Weights of a small GPT-style language model, trained from scratch on English Wikipedia.
Training: a variant of SOAP for these matrices, 134M tokens, 4093 steps.
Each number is 500 + 50 x the weight over its row's rms, rounded and kept within 0 to 999. Layers, rows and columns count from 0. Numbers have three digits each. The size before them is the row's rms in percent of the matrix's.

# down: layer 8 MLP down (transposed), 192x64, rms 0.358, rows 102-148, columns 0-63
# up: layer 8 MLP up, 192x64, rms 0.42, rows 103-148, columns 0-63
down102 090:529453499532470631503508489544497528532537492442444369503551552475456501448511545516476489449501447460446498557515560476514470446534495394523493563388496475464487532512467500338532482445443577
up103 106:540468435446515515569436525494495490526436430492499481488538515479473446507478440619548458475459484475522511391578574560572586476442572481591480423463440452566444502511512594530535470507565442
down103 117:489534531453605504495526498487413542576610439530455552509427606436516593508515506505475533509516482437507554509421510508497574466456407475459472484555427539572495531476496430404557543545556509
up104 095:505527483513518559525544470526426502420545510496557596381564498570421509579387519550503547490491514549488417510470482533461582529498552500556483481404452494536416431523476563540522424459510443
down104 088:524567568531557513494570529451602427540397479612502451515566439585597492388507501506472515422520467497473555498559469517468482474474459502557488540549571541486545425488494482499504446560524575
up105 101:404517484622436515560437565490403497485475484553541519503494564604479453486510508495540517571550460489462511465574525512475419554578388467400470453498506520504522555576534471464542416473508491
down105 125:477534542505542500504513476477390492505528468494462580543621579393554495424525494449518485401559532446567457396477500428451423585494450523574450496513446541486479509512483416463522539508545496
up106 088:512491522528523490499509492565487535383480518494587495535564588590558520577459579460616512458448501422427562550506485450502420458472545516405455445464487450456549512463489558450565494564528520
down106 075:565541468537413448581415505471522381465544499454467487446455542533550577427523544473510524505522541531474515519547518524484505491450539459497524533564490420468479520518466451541579539319498424
up107 104:475530555548504522486555558463549424537430482453548495510550513445422481506486513471478495492437412445420573532518553509427422536452463507497484499492504376506560469519609382496537493543384528
down107 111:484527484529528440575494549499413526581460438523473494448476527452517501477585554520492515462523566474525412527475535531537570444479407514580379463520445455558519555431508476545540530404514379
up108 104:586456475549585530565513503532519498473456523447450530518452533442535523480457526455546455424485499510506436477476541487547529535429560467535584469432394484599501492603465528591460407548418564
down108 099:482569395504524487482527501589386511472473512495449498494560549537540510474518494516562574454510535454596609618480387481501514538569529487503542551534472435502471444454537558492474567494410528
up109 098:538474470532540480512591493611409461457528484452473420514494412592406513532623480518468431519502496597453469473459496506477560499477483477490510502505594504562454503496555574583445411502483495
down109 081:507481462498557518433528510503441430465457519482605516538522534441510494422464489506404634549522579546460413444488501578493506593546461533531391450473468450563446562444519474526519564510485467
up110 083:568590489454469623546472542603454547452387463563514467447497453515548515492557565491511598443529472483526535457518537530523457434481526566613456594485503526418530490513512551525504502550521504
down110 073:488478481587526481509597596415533492556535475487458520509536538490539585501491479531519436555553590439464445535417439462512573579560562484475401416556510452495550482409507467435503512475489444
up111 089:495494538565502565534564514434434396521555553493503565449465480499574501533495517553505574497534419591432575563426503536469479542572466453491491663502494503441513490524531428477435453487536516
down111 077:477530400559567541524510593484473504579578493558466522493529489565484521460482586523486448504513412501457458555446591495490539541548471439470460489503552509433472569509529521433617366504510439
up112 104:531528478575466472429586531432413546477541528470592532509513558457492512511463462467531519592475475378592437427573546541462457429521413463506498491470463513453447472480534537590474537574457478
down112 100:571450449472405575439434459564531490501498464466482474477485404567514370396541551479521459436413494474436548574523500550553493497546395574550515528537486470518503458508481431509448482537479501
up113 093:572448549472541545560536479487582561489405477507543493532489514502530343469379513513550495442533523531561532543505566504492480604412483477529515459439495543500609565489543453435507531466504477
down113 083:372578485475488539537507549465512468584519549540524497533405491417475549570467522485452504526522463555419569411495535544534472516582403567516521430467484426537409470495529484519543530502544414
up114 101:535508536565521515535523566581632557511422518537498500433462528565536495478492479444530571506579493486416513462549465455449588531517476461428597496456497516515514433427429597529550466571526447
down114 099:411517489509516544535533514450564549465540534516498459449564562487480459490524536529516529467549502442495469565484470506496466551428572493482579520464537488559502503500456496495260482469501382
up115 080:497548527427437540508520558529478437469492477483470537463465528466576594616571378462494529591582520487427547529448537524493507546467573497474583499483493500476463567406559549486428434466507527
down115 081:460504418543468498529653468526526426540482494546476483567488462538435487416437578631509519448538510476482506551494471484506482482606481588445490566532461455549539437508469595487500549507520444
up116 099:520449456567483519594438566490533485494424425505479469465500515447385499441526454569584448484477531528392572492520543494516504549427460478448565623501491445563471529511476563561537431542462507
down116 132:460532433529441428447503502534471582525419470473508514524479546528531403557488484521490461562496570525593493513499511454505589402472632441433534474426570440416546529468460476425535480492461525
up117 084:543538464511450625510561518433481491575530490562425536533563479453513478458627536480438544511462457479489447534493457513484582458559428533543505466423520503477480513440467397525546552419575569
down117 084:495539413474488500493526470457430577460473481380458479562493518476511456475445533528438539597487410480552436518468555440451566502562526522502497430383522501475436602421543469525548505437539548
up118 110:451568557490533462529451493492494461409417422561499538402492532484526448506385530472535490492521525607458527464534532484495407509498348443526544519524497514511481487534457425588523491528595487
down118 118:442490564598517576469537537461544549522486436524539530513474523539477520653521518458536532438538549533444374519485542446504395436470490439518469503586509509434469550473472493495451480423432552
up119 109:572550384516516641559502585425421472542490515492543592496561520508512480532446447456503444494557565416391506455514432464492534539516453436545476507508452485536531503520498532450535500554539572
down119 114:505499537543508493452493577564427521515555512424516496539543484600541520564464494500525430438549591480569534450582514412572463497549394476459370482501529456475458554505535461480540431441560507
up120 095:555382558480617499498613433587470536469459381446481512538524460527483552525463383484504453454473478517491507530425464561473530510447454503534482490462539513526572519569437440535486497486429532
down120 076:424569507501578552536507417499450485615482553472508507529505490493493465591472529482467528535525495527447518422504435438528451394445523461377470418529530575537464531538436468451483416537578535
up121 088:462423444497411581554533565457434517495421585482473491565539572472475501520536448618455482422490429531535420572584502525416496490424511478460484459504493493532516511401498446533529506433534531
down121 098:549515549588512431407526448579542483497558472486502533521469439508493548416454518400534473471508552467475526428391470546541511552470571557579537570522527504466493503578480558425582539461494414
up122 093:504518515500501494521482495484489423421456535397521410462513508586452453472595427529545436411445503524440553488534479570471448521453453520451441477562525487551527526587490528528498363601508533
down122 098:436536508503582429566500475457427508578510564432506485568492482451437535508575451451520527500488425556485516520505604492440508470563451624408488423546437514474405518562532535492493440513469546
up123 084:532585464529430485504421522502467489518488602467504555488523534528612511585573569510520602595492485513455520485539509421540569434551577484416478560534470481480384546476495529552482473524458463
down123 089:443426485520530602481628479516505534426459423483479459486487492538420514437420471498508436489498582445604515485455507536571506539495442488519502459463582531522591459505499506458592580412518486
up124 100:528582507450523497532508492438569501483443525571476535506516496495649501475551495493438509502486443478487524353537485424596534549588525383489535465456520525491516486403557512449537458481450553
down124 112:605490507383531452517526581468563538449403537486481499552526470558564516544481507498562372543436528439430527460544517528536530533492491536407462587472454512462461446564491542542555468477565529
up125 138:539539535563519532553518531457557500407508567577454507495485607566465419522528439478464577497513488508465476475487509583487513542505522434487569454372420515533485488461396585493485399528437478
down125 164:579485549511482538531506564554580464443442518578495506479379597500519473464532431556568488583511469509395447519501528522452526502503516479519451462418429565459543444435524564442451508564521583
up126 121:524533479582424463528458599547455435452534563501511478479504524471481544528438570513529485547530536507504504411598524532555550520440540477529443349482501487415452468454451583516572557521562445
down126 116:402512499510474424456464619460487578454514461523467497528515514534439564550462508465536503516477517448562478488495475447431400645435562483429451518467474489518490513395527517454445605539520498
up127 127:495514491597520510516612555540419469525539457424526443538482467485454607553495459520456451474538434483567619439510482577434449506455568511524534515467412444465477452391474489533510443484473488
down127 139:576541516517532484482420478544455520552519479532424485455519469518484562508498495440493548428459480448576582514488490559511560427559461537490417495468412489416521461567517494530611413354469486
up128 099:527564503510510469528544478613428492498407491537464545528483542447501431457488518455467487500661439493537499432529588466463520537437535544526458503500516524373616435533511530516527488572466536
down128 074:525520503539481595503504425457451488459408558459484454536524546509519435520418548456394534499619538548545503492450573492449523408504510527562506488518530542462493466534528513465432526532668488
up129 110:450527412500561424495495554417563534526455564502486452489583432447468574509464399462471473490520526476532521456421579440498533525561531514447471480418490509406511543481373404500521518443506517
down129 112:544466489498465546561463523481507606369467526489455535464533542500523536577471529386599531512594528544573432481384485537457514522502508443517519462468515440420530455425474475506499526479437572
up130 101:409540447546536508476456569442472529445403509556470422527492509504575362571548426502597512561490519501573413433519485502481514459507395483541561554466461436451496495495469503499453516438498483
down130 098:438490455480584431450488533588505582419536519518551501457538441417486527448537463437491532523507564454532448418529583456441485479450524515530406493589448560505504513501543379482533469488419444
up131 111:495528495568471543494475569695515519501422557478521447455475571520568456579489466533475458550562492468510493447493467578473437509569478472490552442505400599432541507530470478462487453475462492
down131 126:487476540498500639459423465488483482568455443468513481512415562471528497602444497513577480625526489471515617527486464459439403438410495528520552443515513454516505577459511534462499531550491523
up132 101:431487427515445466502557541478394574614487504467506501458564540502527454588464462453445480436558487512557536497503498556521432482474536571461546546444495460466545507572398519519516564477362473
down132 087:448495482554622457521517575479520543521495485450403431484536597490459554568509525557457540512481529479469454474472538419543468437449587467429452504572458514447446541383535470477485567576478538
up133 085:601473558455366460513534498410492500491457485572500473559470508537547509530558571553481498540571482591503476450380493570468525477479547479466508487477470594426470456494559570418499443478542449
down133 082:437541507480526560540492472543486546478582449560430477471513591473514509483563539580419502532628517472561562506448490555530457551560472571489512482348498540458495471459544519494446499480564407
up134 120:405402607417543536519577538478473511579490450488578548467424506561528470513500488536453511501573567478546493498484507452472429532431456448486625458487476477502467611505464561531530517509421506
down134 121:482368560377434491518463482448529517472454430508519524491488397519488574456496501474494550498510524491527437532469532537431583491543465479548557413417568492438509460502596546517509560533434580
up135 107:500594492484469533562485579458445520594428451447526464552496560529380515506480488498476425524461589523458537434518490544551523431515517537556444391415523496432544514505513493459610495571539499
down135 097:492581436559429511440484576453537451499406494482507472559489496597522526435502518521489570514572572462404579436498513528515567438435496573487399430588504411467511508529555513464529497467502481
up136 096:496433557490510477489414498483442474482523431563463428452482607466534500578516519421460537582499436450549478445537475471615539596491524464548548508500367563442476488468448540536496457475515558
down136 084:472612538466554521440532523449477534554508507569456397399454440614565474488540541493534469522511483511459497619557484499512433484536490579493494483554398530452485489454540411562493440528531522
up137 094:480520416531427543522538635506503526431432505438517478497527541460514410531499494580564460541558624507516475517442573431475482509535486478491467473584466489425423483534399543524473479510411530
down137 112:457473538427605464551552426529438438498415544521513540527460455449532552476510490459494538534427359533484565475549418503572454509479490490513520535490460586549557474541547446556600480502437541
up138 100:443488491586518532540505507448505452448495589445475479467473565480535519501489462547408578389513559509595497531510570512502522574544480537473608548418541590550511493530407507454594465496441505
down138 088:476471481571473534469449538644472514530490533541538438503468506375519472515468505566484482577559457470546521461518519488572566430520473510636482540422450511498478502563515536550453389483516423
up139 091:544516448549508490469535513622526442508495503557498485490493499626477485428526629554524480510560505435443398454502588453507522470477536528439536539502554439421487589398533556470511510498452530
down139 068:566555443587513479534513425547494549467502569423531491509582594494421508501513544541486523481516435584522464522503545447428500443485477551474602607532504547489561527436543570482504433612498472
up140 096:510536504491547507574553524475414514460564480508475427342573466528488482587526526516544544424495455506551477455496431460485558514413559529552512558557484405489434482440425514402541465520477508
down140 102:436447462433541609435550522417490543549518511548551481413425537431494423368499490527463555549518538506468494568497509552470482503488533593485497469476447472582507529555558434481444473578465446
up141 110:508459437486458512628532503461383466439595532482566510568549563490482571464472592495491408580464460452473489481430500462579499440506516473431533504499443464582489504525458551466545551526429515
down141 118:574451550506449427486483484549505542465455498508567496602496482481481648496481485510473550392473474513571547505458564566553475406517517533500482465365618471506479512513534474512483485476413530
up142 089:558508511489405405585538497446505437526511591478526524480442485460442536437397505489462480492590474500557514514485544531530421535520497524563532528590416546588527494488538482647488461450526503
down142 092:397522458502478481518565547554567496505275518520523468507607549516496430547575532531473503500546547444515436521490546505516528561506448547562525495491526496504499394514543535517466509544541484
up143 104:437481493509536513472603497437568539525458604529540534516510416523521454650450405500423461466523472509590509474490448491505502487503550519476553520450504555566449520391441512489498460525393497
down143 112:639538443542573509450518520457573461513468517521422486457476458593556552419466509455530484519433537427505525533449468433504510466532484460493594575518549475486542450514518429508493582480389422
up144 105:586494494446609522440645553484415506565427574454546473488515495498524537558496407524509514555527496487543457542571438485537418430538448469468550483597492455558459499525451493477487450478448472
down144 149:449488480458511376577482542481513550532514507461464458361478486481569496539495449467603474393475532631490451503456440467486502423545493514446476513454441581432457443500525513481487537440479467
up145 080:487513545504551474587482501544358611586479482468433563494558464560528437547477471495518568508491573575440491492443431451516521435437449490464438507526527469460454538488541535532533440386465482
down145 087:500417507448442391510541492457515404450489461495565355438425569422467511532499489443518485454486442426508414538473533581473515543571469462493462566481507515499542485587444487470460503543470450
up146 105:529526465479531446529573476542604521476441541442444499546569573467469597509490530487504422482544523492494514395506562479540486453471518522491617458424527407480441437542426419562575505555525478
down146 097:503475498438498480510486549553390540479355466556563553441496538433615479487483565545560480477534531591523515556565486491490469551555517526594491502490465462510481533472482564481538529434436387
up147 109:387529542546467540492444582461492496433489519528450461447537551485481445599423449596537547480443517531481503531544554546462504505562476483526644508415427442429445443557508508506531480466517450
down147 107:537477405509576498490509522463507403596486577586613477501482501442418466501470500541485430399500533590500504495443526466475488467454409548438580516542479513509435540551459434498497425485553533
up148 117:492472490572493494596464500443493535496513488592430445492495497477496353554534448589471452529427461547509577484471580507551514510432390506449545572432541505518494503524504416583483465465502572
down148 130:467488538441410467476468590483538595439545538505443550568565550443579557490452432576503472499449498587537466490473592517490510539421546472369570493438515505515504505516488425498530428474467498